{"n_layer": 12, "d_model": 160, "n_head": 2, "n_kv_head": 2, "head_dim": 64, "d_mlp": 448, "vocab_size": 8128, "activation": "swiglu", "norm": "rmsnorm", "norm_place": "pre", "norm_eps": 1e-06, "positions": "rope", "rope_base": 10000.0, "rope_fraction": 1.0, "qk_norm": true, "attn_scale": 0.144, "bias": "none", "tie_embeddings": false, "parallel_block": false, "init": "normal", "init_std_qkv": 0.0489, "init_std_o": 0.0, "init_std_up": 0.0489, "init_std_down": 0.0, "init_mimetic": 0.5, "optimizer": "ademamix", "lr": 0.00108, "beta1": 0.9, "weight_decay": 0.41, "lr_head": 0.00788, "warmup_steps": 474, "schedule": "wsd", "decay_fraction": 0.898, "decay_shape": "linear", "final_lr_fraction": 0.0, "batch_tokens": 65536, "seq_len": 2048, "doc_mask": true, "train_tokens": 323600000, "steps": 4938, "dataset": "wikipedia_en"}
Each number is 500 + 25 x the weight over its row's rms, rounded and kept within 0 to 999. Layers, rows and columns count from 0. Numbers have three digits each. The size before them is the row's rms in percent of the matrix's.

# layer 4 MLP down (transposed), 448x160, rms 0.0734, rows 194-245, columns 120-159
103:497498532504533478497528534509466522436508516531537517489504471552531465511474455496512490473525522502500514500515480507
094:516498421559485465539481516518499487522501464483451513516470509469453479501511498458514450552476476498508502486497480464
113:529502470499492476497493475525486486495508499491453502506525518545510513464541465468465515475491501487476463504516492535
097:507505512540526491510503490502529490520509490543477467543510484525511513545533516484505499487514485491539498509472504513
105:545484483526469480475454477482513542516479497504484522500494525507492487469462518536464479543490490499514537472497502500
096:562468504471487511497478529502519472532511491519511489444443523449515510457504476491473525519496466478520471517500504462
097:445559492499486516502497463480474505469516528473501490497539495512539541491522564515491487500465489493521456519490519504
095:513502499513504500509458457510498466460505474490478493513529510494520457474534483547460510459502461504513538515502508439
089:569537518556505497547486477487514516534516500498451521493471540526507513491477476537502492504510496459502499460540492521
103:491482505488507494528458511499542505532499480529460486500477541503497500497472479463466479541478466519510511505521468472
113:483489519543468512565525496518465585547493499493487512522486468515500506478527470504456460519514516487472493539481476486
107:535491480520491492475502482501528504509514496483496479513512514525465510504522484562513517534515507440474533551525486475
115:545546499444495502503493487498518507504512465455491487543464465520436497506513484497518537499474498511509504498508496480
115:473489488506441481452512474513494505500497468506470503497528494467492464497541488493461543490525498502491499507486484491
088:503534471530502512451517517510479456493477496501462498495525463532486471508479469464520532499468506498516496479549517485
098:528536517514522529479531455489500511511511523486494494553521476522482493496485510539504470494514507496419462507501481514
102:504512461501473526511508564494496487508500497483504488487472532475474515446447495456525479518495483486516506478525508553
087:463495514555480479546539481478512499515517518490518496537519490489508457504510497500502489501541485509507490471518473528
116:514511523430520517484445503519457497475510494480528535485525434506559488540496515520531523486500510505485537507499474537
096:490495497474530488525539504545499499521540521494499472524533506521511523480531511476465490476508468468467496483508537543
104:523439453500482500488445512491485512529504483468522488524500507484469488504484482527458499491511500502469534485528511516
094:508555455511477536488531444506480492469526479513492489501534514505570492541511520496508510475515479501452496492528535459
102:437457520494528485477512539493516514491469486522490552499453558493515556475473485482459469527481511498497502500502494454
084:500503491572475480501501511509490535489505459478471507508523507477525500465515497543457513484513518481519490464477523492
099:490525518504485515538497495503485526571516524508494535484507500451494488474493498509474500517479478515514558478499471494
096:501535502503527497536551485505503501517524468524470532486516483490516494507513524503504530510540479519536515475512504530
086:481554510467465482484538508537468513470480502465521561496485507502508451499460521467495503532523475527511479518456497512
106:388491473510512489489471483507474483481458536503534537482509493485473456540522501478504517479527516532453498489505507527
098:504489493502457496480503532534515491487454512500463522552484560475459519466466504506472471545507526531474500502503464517
099:493510520476507522526515517496492481513518496499484459513487438479509497541539538462503528514490481515472503474505480509
097:535497475480475534478542518519470503522540494519489525555485531487466516501445491576496516523484499501468538544531513548
091:514501474447504520510498515470499500474537533544497512523472503493520503452510516500512480547498463470494519503484550498
091:527497501472520488509475489477468460497508502467542473489485531486474501504490523490481468483465465512535485498512506490
090:498461471472488478501488551489472500468516476460490494506533508515521527473492455505487513489495528499528526440498492534
109:498505485511497529522499494489484492499520508524473548525512546473507504478517517513509461530500484436461557535482475517
117:525512534490477525490443572479499528519511514516505555495501514495513530513493456478510515484512526462468493525506496543
098:475522539489463494467497533509523524516510459532522472497558478478516501493536508501496523473513510537511478483496484488
087:490488513504510531532482535491516556521506464516520486523499525535479509519495488520508486523519505455487521558498518472
085:523528522512484518487500450489491452467497514491532504470522470471457513529506513507526462524485502481520484480507481480
099:487496520482484513543502479511491505445484515493508461493511482514485476522495492473526490478466494524494486503485494454
093:534521481509478509512473525470479501465484506483514550500474498455523538499467465476538485513506504499514501539515512451
082:518468505518511482480494516492527532489512479468500521482549493489510527490504455502480458538511503509498531568437500499
113:513543504512509456474490525533514469507534534531498476528482505528470536472499515466459479502494497509466482520476530508
093:522510483520453529468482522506521489527490539501503526501445491483512440496446507528531471533480498513503537500463517541
096:505494503491509494503500502442517484530516487520471530479495492525515499513514498515475490515507515532501487482509501491
091:549521481538498469496520526533483528488513510513480584510504488515488484506463508540488506462528455499500528421514554509
116:503532494491514489471472518505494545484537508524461487509515503542517500511485508500473522492508478527504505487476509533
099:463495496490499527528483529494499496540506505485454504481481545453505526452525461471484489539494486464571566511471504525
098:487514456468522502528467484510505506480555516497518447457508487502529491511498547530499501484503483466510478475493508487
102:529514498504508491483508537507448505525553487492506538504455496560480542455435535507480513498489517514498470555477515540
103:478514513495456498531468486495526519493466502507496462514470503487470491516484568457503543504487538501499536510535485478
101:479482490486487512499482529488440466483515484514549485496507479509473489533483506477493530482540521528546482475460505536
# layer 4 MLP gate, 448x160, rms 0.0827, rows 195-246, columns 120-159
093:477500563487485493481496514509525498512455529492565507524459487493508541475496502493504509474530485498466487501474505514
110:499508513512510495465473536498471537441480451509523496485534486528506496533489498483472499520508530455501498494492501487
104:501473496496499525497479522507496550459454521500513462474506463528517523493498503531494497556508547465518510552474486511
107:510494498508478432494506488460474468501547497520500490552526481510473468506505505501488512536474459474548488500502475491
102:511499507524503519506453492485499488457506520449488520516494493529501487483498465512494528537438462422554495490517462490
100:470543453458536476504502497486473501539515519494488521475475488524519521487484506456531506488461517460514478558509523503
097:472547515500499461477478500510481522490511515493502481447478517474541495464485497543478487492469445501514493457462464516
098:478507503447511489517490465475479500513447524524540504526474470521510482489462501429497486506488490507530479477488495469
107:453488495487462514494525500487478522504532483479508489505535492499495477509479483505515555486551510472519532487479545473
109:467476472514484549512523520450518524533517503540509484555534505549514453501491497527461486502485475491536507489478517510
112:496477528540514513514497511465512501514498459546510462477496521545450479543512477540530531525500484482583522480508495511
099:517532500483477491486487506482503529537494504464515472523455483516510494469525444491500541467461488509498480455522477506
110:439500475489428467498498456482475529529453489514487494508506499530474505514517484497477477509519502534547481501462520483
090:512509482462511519508491535510507518505496500536486459471493487498533480449488489499495458519544508480504524516454474527
105:542520496535489538515498521516459501491525492484470510472454535465504498440494477473490532472485505490475485518502521521
106:480496542484511487501472516499453501538486519527521467474524503515462466463480488450499512519486488507533449509476453509
086:512459495514537511500503512556538535524512508485472496493494527507511536483508511494546481500425498460455499497533523502
113:455550481524473535494536550483498474534491515512528508497545477531461486510491497545508504509517525465491517530491536482
096:524532497497458482483449492489500506538448532470528483506480494518499460516489476484472518539496514538539489485438490482
097:525520504449528495495528499490512479522547476533532501495491448538460491507502505493543502515486491457501459518515508497
093:501576464494526485487478513554513497482486456501525484497491460489458506462516486472456516468517476508502442503452461464
099:516496429482530518526479541479515514526532516452495488490496502524500482488497477498475529523495560460480544502534515519
098:532504469476518520528511511488547487512487534526501493543461466533486497543475492511507498507504470495509478498526461523
100:525475494494508488458492525501529519486563489471432475513446516549511513504514491510482536470494518492473505491523531527
102:525520521529523537463489537489551504508551518483488508521453513515516515501534494485488523478495524524500531518492536530
088:499502523510465504465504507453525509476505472526565489528533471501532536500482512491503488509502461501484490453494490513
104:513492474480464489479470524469456500500515462495505463539541479527476516469512457494449518479501468480507499523517523493
105:519516499523426510502531525535454538490486504539464474525480489480528496496555489458517501483530467513486504490493541478
111:492531480534464471500475446474506512530486501485509484499512482506478499486507481523504475552459473507526494446480440480
090:464515514489514467515444441486478507497472513477539506460506471518530515450482493477490486522505493525512444448466480516
099:493506500502479505523498502506530542511499516480447462507477484496450480526555454508508476522472514484522502492501480507
095:497511524520449525458481518475479562506496467496472522495533451514519502460545467511457466458495525534474507530478497532
082:484453479470450481510485545470498507488492501470506502504511496506508515451501464500490512489555552503497538428465500522
109:513509483503495504511497508527480553491496492503469502524456494523494516530539504495469533463490539515534482489501520491
106:514490498514471490456438509456443468498499489517492441517532476504508516504516494509429495500476501500549467501488491480
096:450486496476450464458495518488564498518479437549528493501570515466518494478507518499474509475505504535546498484528469515
087:499522493528515509478521486478502499484530482527491521492463514494489488469530500501507476498542494502525533530507514496
099:456487481523507446468518502528487537518486457495435485462482495493529516480526499484464491504489517531480478497508527514
100:450492477489479499442500549504547520531474492493485496562473470517448521502506500501497483490521521454514516537472526505
100:463532459481507523476528508501507514497525497503466459537526523500503504460521503507492515481493499505511495497450481515
097:508493494507555500506546524450464472472468550508515525512473506505527472530503529488518488507477517528485498484553503517
108:523461509482485501478490487484510511489521477519517460526492465532443507459509536493515506493487497479516485467506484499
098:485471467540497502508496546473536527480495542514482479521457491563487533474505492536498443530516537532508500505490480527
090:502496498478480478496517522494532501468489465529496530518480492510487512515533504531588531541505493500493508440561512473
102:507510473472477489510519492499519551544477527501503510502519452504498465479490499517508476508489514514533498512474544526
087:520488517501492526466461521521510550521530476521502487478468485504458476541550495522522528539529494479518496533462508503
100:521507506511491487490496530522489526524521468484477515483482510481518508484501500532507591486502531471479516511500480514
104:492519524495464497485535470443530495489479474510472481526483510473486520508509451487483478514494507527485514508492531503
106:521481487510479457494461466455522513500487485522515502513517515503500468483489518451528495544484478515511462458520451471
102:526525497480503522497521483489519490523466497507501467517442494465500471491501490458520482490483515510493528464538474518
108:473520499533452480493492532488502482510514508583517505470509513487493501502483528497522498513493468455526502546475530469
098:488526498475486500507496484501456537502497507519511497478493504485502516487507504556477478472522509486504497462509456478
# layer 4 MLP up, 448x160, rms 0.0806, rows 195-246, columns 120-159
091:495433509464516542523511563490488506496513542476507483529519517522510474499489511558508517490527563505511529538509531504
115:505498470440499533506512475496489491504516496486466493550472478477506493467545490507453472438501467529475480515538518518
103:525499498507522493523461518481473473516500489490516474475510526481467486511419483525524517524527509470494478514481481474
105:490503500472513520525514546501541499484507492546490460515493436486540497500519529477484483517542482494476475511499482489
095:459520517517463485524483533500510507536494482501506538464491501504508518530498474518481545516465499523513480479463462432
094:552517492509483484498488475511506515522466508497505518502480483514493548488514508523503517477537520501493502487527442516
093:502494518485478538493536496518489514493488501538542491474472501513507553498482516532545507487505523496469455511495441495
086:497505507496463473435508493483512485503505488550465467507530504503520507490526516453513498500512505511506500479465497488
103:521459508493458485525486546488482479507497518489462460505505508452500508522525514526522509508515519501519529488478520479
112:455546519529510513505545497488496530512496519478462514451502493487495537474468492517495493482491487486493489461490503474
110:496537521544531487482480516475486484521486494499504504527541533502468514470498512485474457535499490423500494495484500489
114:488508510474454486531504517501513473489500488527472465531479476513502471524521510517482492497488478506538513498467497462
118:530534501498476506504504506488507464507521491534531521539542531456509480521482510488472529545457481438496474504481495471
089:489496523467504541538513444558555519495502488458547495497485503478518507487539525520507450482478530520478504480492460540
101:507529478505526511493506491509505507544499491496470492484512483496504504492496510541448516475497597478478507535511524490
105:534472524514519473522459484535455513439562521453506475473502549487451494500520467534495509435470488506486467468466506494
085:503541489501515509437469504532520545507527462549497504489497480495476520533470499502494490479446518517476479565486509492
115:479530445539510489506483439485472534477492515494499514407493533529522490485500494504504490498501523516490525523451525484
102:512472505458513451521488476500457549502511510474552521481487526508474497488457497485480472530477459525526467438458505511
108:520493496494541482504449518492555502487494464521524482482525495486474459509506483507494464473488508526451503505511567497
090:485498514517547528515508485504461496523479432496507465505486511510499477494490532466499487527500457506483468455446502482
101:531484515473472474476493486538532503530453516512516492521500482516471499536540482479511538530534471494537493489512522499
091:508506498456539515535495472472535458522547565500554496481494505492474481502439488488524490502509486517481512537491466521
094:504468471484490522486502488493512484494488488558558503516564520501528501481500534508511479527529481480493490532492483525
091:483491545486461490466485540461501482496480517470504499512525500488497508498479444467504495483493530499474507522487494484
087:494477499508544526540477512468540510518502485483498458489470477506456523468449489499540504462455501458501524449540522507
102:506478509511501494482504526520515526507481524528484476483464464443443513496512514503514486461498454469515487528522452496
101:490515436513556557446510514501478505534545496484490504479502506504521478523453531526519515491515517477508499505522523527
102:480498453491484506501441492470543507525471487528465525496498481513516470529552494502508507542484485497551498482516527512
093:500484508519499528521499517482534497465522522512537515514501472481509507497408482506506495494509467501497455475424491483
091:504499504502489509465515522474477512505488489438469515542545502498501462488486481492487533451477518507511475491517523495
088:508500474507474498468528529512532528478496512531492517507481483563499485524528455474463494494438521495476504503491533528
100:505510478524498488491485541521500497488511469511482493514514511493532471481534452504466518471447512464516535455517527455
103:486471505465471536487485536506539523458503519554498515529487495495495502518508538517542505506526463459526507545532517497
110:527476523482455496506495548507498516476498489535471536488493467519525540490511470493508525462489524465508530540507542481
100:524561472485530504522530487508502507484509542472487460449493488495490484504519493511552475530476465506545431495510472496
092:487521464480507476501515444548523498471472530473467517490514540502528504495544554482472534504493503558532504520477501511
092:463465473491499486518503516518459498527484469532487535501531557501526497474477474476452482457530555528500520515460524519
100:540447502498547468489511526481515466472503523493531466507525532488493505525513502502504519524521507491478498523533532478
093:475485535487534500469513496548509511525511472500473482438490511518505522525517513469495498521444497456470462527495538498
087:479546470470512510511517486505477476534475508523494446541439526525480474487495522523504536483487489499522472499541496513
112:526525526510471502492483556502505498472570494533518489489478475487488480488502481480497472473501537524502479527455514497
091:505476540512484470484504503514454494498517477488500508477464515520527526501541542498494520478529509509494468499468464503
090:501530501507492513510524544454510474502471494518503476461517482505477495520490521515518533507483545480483496497501536463
087:490493511480491536513478490458511473499500503492513457503503541482498502475492494486491466548497489468522495470449485511
109:510517498491486449527490506500474518483563485501482508530502491502570498479486504496489469473509459523494529467463527500
106:449476497463481484520488478477545493537508521539516507500517488489466489532477502510492485514463504512542524491465487485
106:495537472480537497503518489506517504489502430518475508533513511467511530492517502510465494450491488504440531527543545547
106:494499517508526515510515505505472529477518486468477516529492526506495508474504516510525451492488437510502458532483519527
100:484474501515496501510499559499565526482498541476499504566520504548510539481499500525419507502513509501512542517480524461
099:466491482485513536492515487460509555494498500464497476488490541519517460470507478470493493518518488491491518461485548488
095:482505495488522475479481481521501526512478475495474474455471512527496445458520529496494513553497480555513502521446497519